From a checkpoint of a small transformer trained on Wikipedia.
Size: 9 layers, width 512, 4 heads of 128 (1 for keys and values), MLP 1728 GeGLU, vocabulary 32000, 62.6M parameters.
Architecture: RMSNorm before each block, rotary positions.
Each number is 500 + 25 x the weight over its row's rms, rounded and kept within 0 to 999. Layers, rows and columns count from 0. Numbers have three digits each. The size before them is the row's rms in percent of the matrix's.

# layer 6 MLP gate, 1728x512, rms 0.039, rows 753-769, columns 0-127
096:467464518471481515472518486486500518525460482486552472457502482515506493507519492442462490482544480474493489511542508527500485496530505502533495511534542512490501536534459494491518555470493510488492547470523486479504493503500477468495489497520552526457505522506513489516471490557544492494514469523524508503510534500468497504528556555500503480509495484483537505479493492452516509528536
108:504519524517509482507498539516497520508503518465495481488473447500521455485489496464539494499532478515467481498500521459490555478527505500553487521505534490489501488502529537440514474432496517472502525525506503517495518504548499482504495503479492481525480487460527490486545480547528498497505518485531457493459529508502489448519508515495494511486522476528519491506496472474499450490450
097:522511488486516501466485536504476531489432488487549483501490488518518530481506500532492560489480495472471489479521540499500456466544488517446522510553530526553486502541514462476507491487504495514511496508523505524499527508450475485516499458513480464486487496509538512495515497458503494500452528494495509482541494468496478459526474552522546484517477521536488489477541502527498516505509
103:519498447504459523475489486476479470465521501484504504510496508527508522484487508525483525482458547502505505516506514460530488487509514490491512497522546481518520502526508478466476461486507514502499540494502508453491552502468462477480534548475511497485470517505532513493485528495517501472491501529507472531514504525483498479476513488490497487523503487489504503476452500518555479498519
099:516481525487474494512488490492490487537498498514470485524450500468523487479481503498472459507470563534521503554506507511500512475464532525517491479514464486530480468537471476511446506546509504504482474476527503447498507486499489522499525509475489484514461507495508524493449471514461549518490497483482459492498563508519501529471498490524493542532471477526525433516509511545494525522466
103:545433500503536540450487503559540530499502499494506504482514483504491499501462481512500520497496539495490504503512535467455493512483478537482491517456464526537477498524491503484513467514481533479488469519509527474491545476497496475515561523458501520448478517524455520528489502494536513515486522459451476521536535513464551495509475522533499504534478508498484451502470472592484496493496
092:516482490469481560466536535490455530480493517482506459483485510518526517484467535529484474470443522469511505472506499482472523514505474531508543545526549486507476510503476481464475489502511503494503517472500518503416530455510487535525501557526484511505512503463505474495494540494503476496486500526457495524485491508493466474474486499464464510498487495513523514520484528466483550524466
102:515474481514558474501512462543537549495534459430527465493497517508495507523481483481511525480501533489458535484497559463472485520484496511450523475548504532488441502491507480509472509500529522535512504468511495492530487521490488481506479488513489567479506503520457478507531456503511502450490514507474494495545505502448490439474501525464479487509475497483492523499535548495472516507537
105:520512487516472484504497484454527493520480480469545511537490447499557493512490531517489492499458537497503473521493491544489524536489485524496504525501471467536425499529478508489485524501511488500485477492496464464491501488511470499501499468451493501513504534475501530462488502542504551477484551482508491507511514506488499483532490500511479508494521507499467443525506492504493509493507
097:549494493493538487474499484487520496480466489481502503501490530508510556530505503521515493462498551445507515494521500483479490547516472511517465493489480507487490509460460464478487484562507545499515484532501524535528541501495518474492544505482468448539487481521471525476501460509535525545493487464505518508502501483522513486518529525498507524506475529465507503510532530468488566501532
103:482482491510504481491513560511468523528520490453504525493483468483482477443452469486478520497480518509481504504496514495506533492477546445446501487514551458538466489521527503487474465505530521516470463489522471478504541530504504433495503505464488501482496489506476510515525525516494474551507497513509501512491490537479497502516444530542490486535500500443485530459490504513494518502482
099:530506507514555461469488540503482471524527496524503433502507517477482536465527490541524546479501534489512471481500535531500506510512560541516467504522498499518503470480469509498518488567522485526484466478524514495528514462507498488491499517417524448495491472473498498524506482470479502465495482505496447478515525497507497485438495494504505516521506442516520477517517499531500528512482
102:503494499521490527494518491467523516473515519524511469527489487516504491471503488493499461529519508492456482505529511462482482502497533489436496564536512516517503468472450481487493482525498524478477503497538471526524491505499481474534508501495510453489448514521495517493494478497510511498482502499469504480505526485495518466505493561516485501542448524462496512469487495520481540477507
097:524522488461554460507518477501528499495501524500472499538472492491527522494488517504475470477472525500527509516492518482499478439516500513537525494498480526537488538508488501475482502465480533517504436519538474488495495539529471484472492522464533520492528541478486525493486480529512482525495462459483469524532539512468519495487484516515500506520538483464523477512506516520507500521469
099:501531501484466559477493522504480514507483529520483466444506535467479522497464493521537511470502496487514526501505484480452520441495473509518512557530510518518476509483518515483499518494507498475512482479515506511479491487486537456522478490522492516483527490492488460541506536434486514501480509473465497440498486511487523483453483545482516514479464456510519460517524487486516478470509
096:507491528485503488455519504553489470509458510474529500473471482527521508501544536485496534520494503502519479497485489521523479439543490537503507514507499470512498476490436522527507504480463484533480508515525511492491512513499506502491551500524522512480504484506517508513493494498559496546488487506517513539485484498476497487500464511490455483474504474497504479513504502487513495507486
098:520491527505456553492496482450494528458532467478521512515490517487460496443480548449515454491484542526488459533543474497503511507531485460471504494496528455461516483498481514483469479504513505521475515475478467558463501499469476477461497470499479489537536523472496458482475509523477458521531484468497447515476503493455498488526517518457462511493507487502481553478498495536450477472522
# layer 6 MLP up, 1728x512, rms 0.0417, rows 753-769, columns 0-127
097:474484435506503482482451513502482500548486455477504452467515485534488493483487468486508502475480540529515567523448506494475490510462473512504491497524528474499477500520494494480498471512537499494489460493506456501513556498484515535504478498496490495505495526436462525507474505523488496486502481514494499494486542466498490533491481474527517507497513456519477507503479473496497478487527
106:500496494536465544511526472493506503512482509497508494513488458513484505462483489477491490523497490494439515522524518536493525540550570490479509521459484431520480501526509508490462508469496511467505505521546492507521554492491514530497458526514509544527484512481456524457499533504495475501506452531480500506483523509495461524484474476513485496445492467481519511472467459492501527497533
096:462507538505492529485509540472470498479485518473498533508507504531507545474500489470504511488515501495457503479488512543508485459491513469488538475539552537525503505468515456452528468472492483447465540512517477519488500538533465497511520503526510527489498496507508537525491469438531481507506535464528534496523460513509454469520528509519530471519510558537502506521508488470554525475506
103:490524476510466493479494504473507486518548530513503550541510497469493511493466496478514530497469530498518480502485491501540515487447508501512510485488499484515553459569476510470491454499485480507511483524493505466470484473483466519470498530504489480480486453522514507496470549492523473527477484490529485528452516493503480475501511513505487465469506502473515490481460495483498489503538
094:478504476506477505496516512460500489458516479461563534500532484529513479521528512478525489520482451510455515488491515460515515475496460507484490487494480530492482489494454463498499491485485502517494485499454486540488474470523486482518472499491526541492556548469501506525540499510521501523518511493499516501520502495502501474528513495497528479452524500474477512478486467445483486492526
107:489450488502485498490496504526516485514512528515467504492476520517528518505532484543504517490502502468460519503448472549483532488489498498462519538516496489472509480528495524492535494472480549487473560495503488479482485464501486467499526507513486510493498457502491480541505504470539509518505510455498490496441515476518477467467526524524513515509522516537530540504507525486555503455454
093:466518492503537448511478492469522539483514477490488547491496472510506493491496506495502505507505504514487534528510495487550506497521515480509495510484505502494522496544517510490486502504512543537503482516491499496509433547509499470505530475490507505551461528466483505488529438513536545514502504486537479494481482505498474501475493518514506527448519504486471481475524526496548472475514
096:536477516539462476526505486498512493491493478478531484509500534514497509486486492451494512477493491484498502465531493477506529521474531528545517493504537443530476501461497498461468486453511512553484489473494549486515488504498500527481531511504488497505532479520465523517496501509492554470518592537505519462534488488492490504469525512485504448511504469502519525496518547492467550501511
105:532495513512542470469522502466516544532515501516481514458524494497487459496512541502513517499512476512531523558493530522518460513490458464508471471472422517481465540508503535508518509547520468491518510536501506470505496503483496497546514494487495507506513490518489509505509465504557490461491529485505483474476463486490501513519517474494506537533489494498499521531514458489519472506493
088:524508490548471533537527501502502469494462533540483506468497488520484455467461465466479498479501540487449514521514544505473478525493527549498516473533515518519533531511499497518509463512493517489474496468518507498485540520450494537488486516503492479513490504533490485525479497502483532498539517511498526492513506493513478452482555523504480497494462473548494494522518501474506511499486
109:479551551496490518512507499517499490524482460488536513538549460499499498486536482463454495474509507451451496520451464492520486550496548488487504550468483485483513502481543478485506476461554498522501521485476496492493489521515484488448507493535486478509512494524520514509512525488475529475524469531520517531496497538525504504519498541496430518531481499486539505534512482472532482453523
095:545454504485490517503519479473539509531496515482500478512506475507508519510438470506485503489533485540495520475505529508455542450523498485472522482489490492489486505512494503528437519503520497490524495527477483545495520537532562545501520479489462479512500510486466514497461448541494515505481566453503526486466502439481524488528503498499482525478534503497464517534479513488484488500507
101:528518461441468454523484506535532464534490535518474501505472501444484515568507510518468503469454482497531533463448489540505464436492468522470480486521484524478508474542516489482485513528512481553485506483520459479500503501532502439466500503496525467499493513505483514530530493486468496494472520533513508504494539478517491531482492517515485458487545531511469494474484465517501525508461
094:592495511504512511517478515557522470512507547508491484504527504482539470491518524489476488510474500492530496507499447472491485468514527492457489493510488531470521508485494537497457440504543513534548472513488498478547511489470493513502524495463482495515487523473554494483461457511534505510525546511495515485510501474517510557529495500522476473527531465525505458563513488514518542495507
094:476500529488495486512521541469501554515496437470498482498509496522543509503495498514480482515438480500492452445443490480535492522471508532461530498495514525496494500445481455558491505509494503508489453503506473484516491526449481546497503451522498477448501488485502497538457483484455513451482553531493517522487487509499478524498519511531511486481534492516487495507546504454492450500553
089:509442505508486516483524496504527522516494502509467501511522506515487491510484511519501529442535520499501473511486476505469476507504492482535489492519549484477493499555519490474486517518478483545500524506508522485511499464511503501476521466483534535480482531521432528504509507457541503431478514486518518495480456524455519462507500483446490487496455485485474501496468495590566467514490
101:508502508472484479444500469556452500524523520470502496505505507499507409537497497531506481477500532531495509516485542570495464541545479457509485522497538496473489483538529500503458480533514464513495556503499495514474528539498535568503511528524532490508511530457522505497477498489496461507526463516520468506517463510536498518474457537530519520497453464522487523524458489514497497451482
# layer 6 MLP down (transposed), 1728x512, rms 0.0381, rows 753-769, columns 0-127
101:497495497493546521484506523480518504534512495512511519512497487529468492493503508458477522517538512471511515488514466496494494499473548486494493502508522493491479505486490462499474491521511499475491529574489484482491517540519496483491495474501515506493521478532477469491484457530523520507546473489506510456499505465495466490503505538508489495465482512476463486514526465486511535507518
107:495488512519477488478470512511561482522502533481517516515554478506516522522544504506510547540479484492486532518531497498447475482490488464506529487545437517518516527503555549485523471515482462531496488465483481489509505476493477541496505519471484509512512526494452472500495535481475469500468536495493528525513477499512509495476530493539513481513481526511505518529518512499554510526534
095:489509489493439524545521528519506454512517502481463509503509478514533514499504502500507478521493479528505535527501452499519509530520530514509509490449496489476472465513491527484487506496479519445500514506457497506518480493521497479517487503492523515487511456506476472508444538564512491528517472507541539526468437549535485513527511487477450505523517514475483491521490498457507541468528
105:500513534511508500515503551522509490507487531520526507475493506481529493506492534494545504556522521470517492479528485551490503467431517494482508550490475499487520461525475509496486473477452425515537442511513518456534499471464485531527456515514487478456524495531477490492480507508505443495507519527543508493500493489488468527470491487545496499494488462499496519523487482502543479503501
096:531489526464497527456521516477486513515476474506478473473515523547523481491514489469476484486468448524482503518511536502480458530505510450470478551493481512508460494520484434494483464496547522523506478485437497535523497474511487505509496505515484517484486508469542475500524500519536556476541521546515497457458491464532468483489489475503506479500467496452480492469474494488486505544531
105:502455462464439499484518491485470464504490506505497466507510491511509534478485492529498478507468532501482520473496523475465506492487520478473513462484566507501457528525498513514510481478480505468459510502497515487527531480512546468493495523505534491476534500497519480499473443523517496494551527509543513504506498466474463474502508477473507486473521487499521483465503510501516526467451
091:501464472488475513518515579478443500491526475493519471477504505501475510494495511545496475503471511526476500494499519532476466492491511486532500527469515462510509507534503494501502469501491529487477531481496488505537466467495511514532507531518517444481507535494483473510481504508472478504520501533533493520474503469549476520474492483464503493509528488525493531499503562548498495498481
097:477504504561431490495491509467473555483487480488522490509527503485456466525520460537518515470513499526515473514527501505446520471519530534504453479451466505545528519494500494461489513533498535485519532527537532552528470482498490508519490498505485507501500483487501492497522534473490512511475447519489507505501526517539482501500498484483552487455540480441479479469490472508543544531528
105:509498501483526493446493557506500483534542496501486506484529496515522480481524486455518468485492508540481513504497521520510475535483501482476505485507450462481511540476534479512476448496526496538524497521518523523511492553526502440464567527486482502542491506510475494482476478505507474510552467486505390527525452497499512459485505524537492527479495553481508502497499515528501503495480
090:471477502485512485459491505509484481491512483513498534460501471475494539534518507509531505524519467511467476487497478540484508447436467490488455505530507481492497486500494504488521497475493475531492480527508501523493480496532532473474538467520535489483525484556471510507475504496545542530487561486524512492476503509500523508461453458494540502491464501501526499515476521492547523505518
109:498461459535513513470536516509475477521492476504479480472475481463543450503528516426499520481550460509504508519500507491512513529482556466575506496474496506479505510522505498501505476495498512485506534500526487513459560526505512497515489532482503495485476517553493495479468510504487503511509463486498497517459554502506503487521477484476481465500502517482467522508511497477483542528523
097:528538479486504480489482518506490529493483490525497472509511520504506491445521479453525523515532502486532476509536526553498478492525501548504447477525509457485503477474508562501524528528518535501460463507478526478518485473521534478506502489474506456522512497499488452488473522523496483505507505504524462499510492499547481485498472470499458516498517543477507491510476481529518499522503
100:506480474525525513491487539494539510515474526478485535496490500529504486480531518483505519482470507503496557491469501511438571517489518496496460480519525493500492512508511500452511520505509525502482537518540529481491510510512507507537502529523521572520531463494513432491474519539504474538483503475493472513496503500500454503508468493488525469470496554543540489471500550491500518519495
096:483545530487508504493488517483500484490522509481542561482494477523525517483508484548498504462472488467518522497527531493486462534535499475533523502482536521527491497514491490462495501512532489492526508490535451503484522508502456506472444522486477557472498498502530505533533509490483508520542499536445516511476528502515512499493497501523522495502496490515493506473480473539478520470481
097:487521511524530473475499499510544521513536544514568509500522507469461492526538501458520530513524472472506532498515512506497496478482495450531486520502481488533528446506541509443581488494500514472487488483532497467476543515481486485500434540518547510482504483490540462462515503486511483527508480503452450500508506511515501466506487534528491534558494498480481471497493529569534520454489
096:482530523503502512471488468517507503488486524497473493508482465511534484448488469470505542528494491482511525499474511500507488515541516504512539546473477512507478502464516488504560438504460503456493494481496523504476515525499504505523511512466513518569500490549507515477511525520472490537539549501501428514491509472495473450521498525513518474503501479479517481503493499520541477496479
103:522486529542475515516483481489543497496469525505505445481463473527504553493462457527487521470507503487538566509490482502480523488457501520506464474517507497510482502523519439506474540518528479488515437512529472448499518517483498496510478499473449477555505472488513529481496489518483499467502514504523531472497496507505481505516486499542485479509534491504518506492498513517474469525496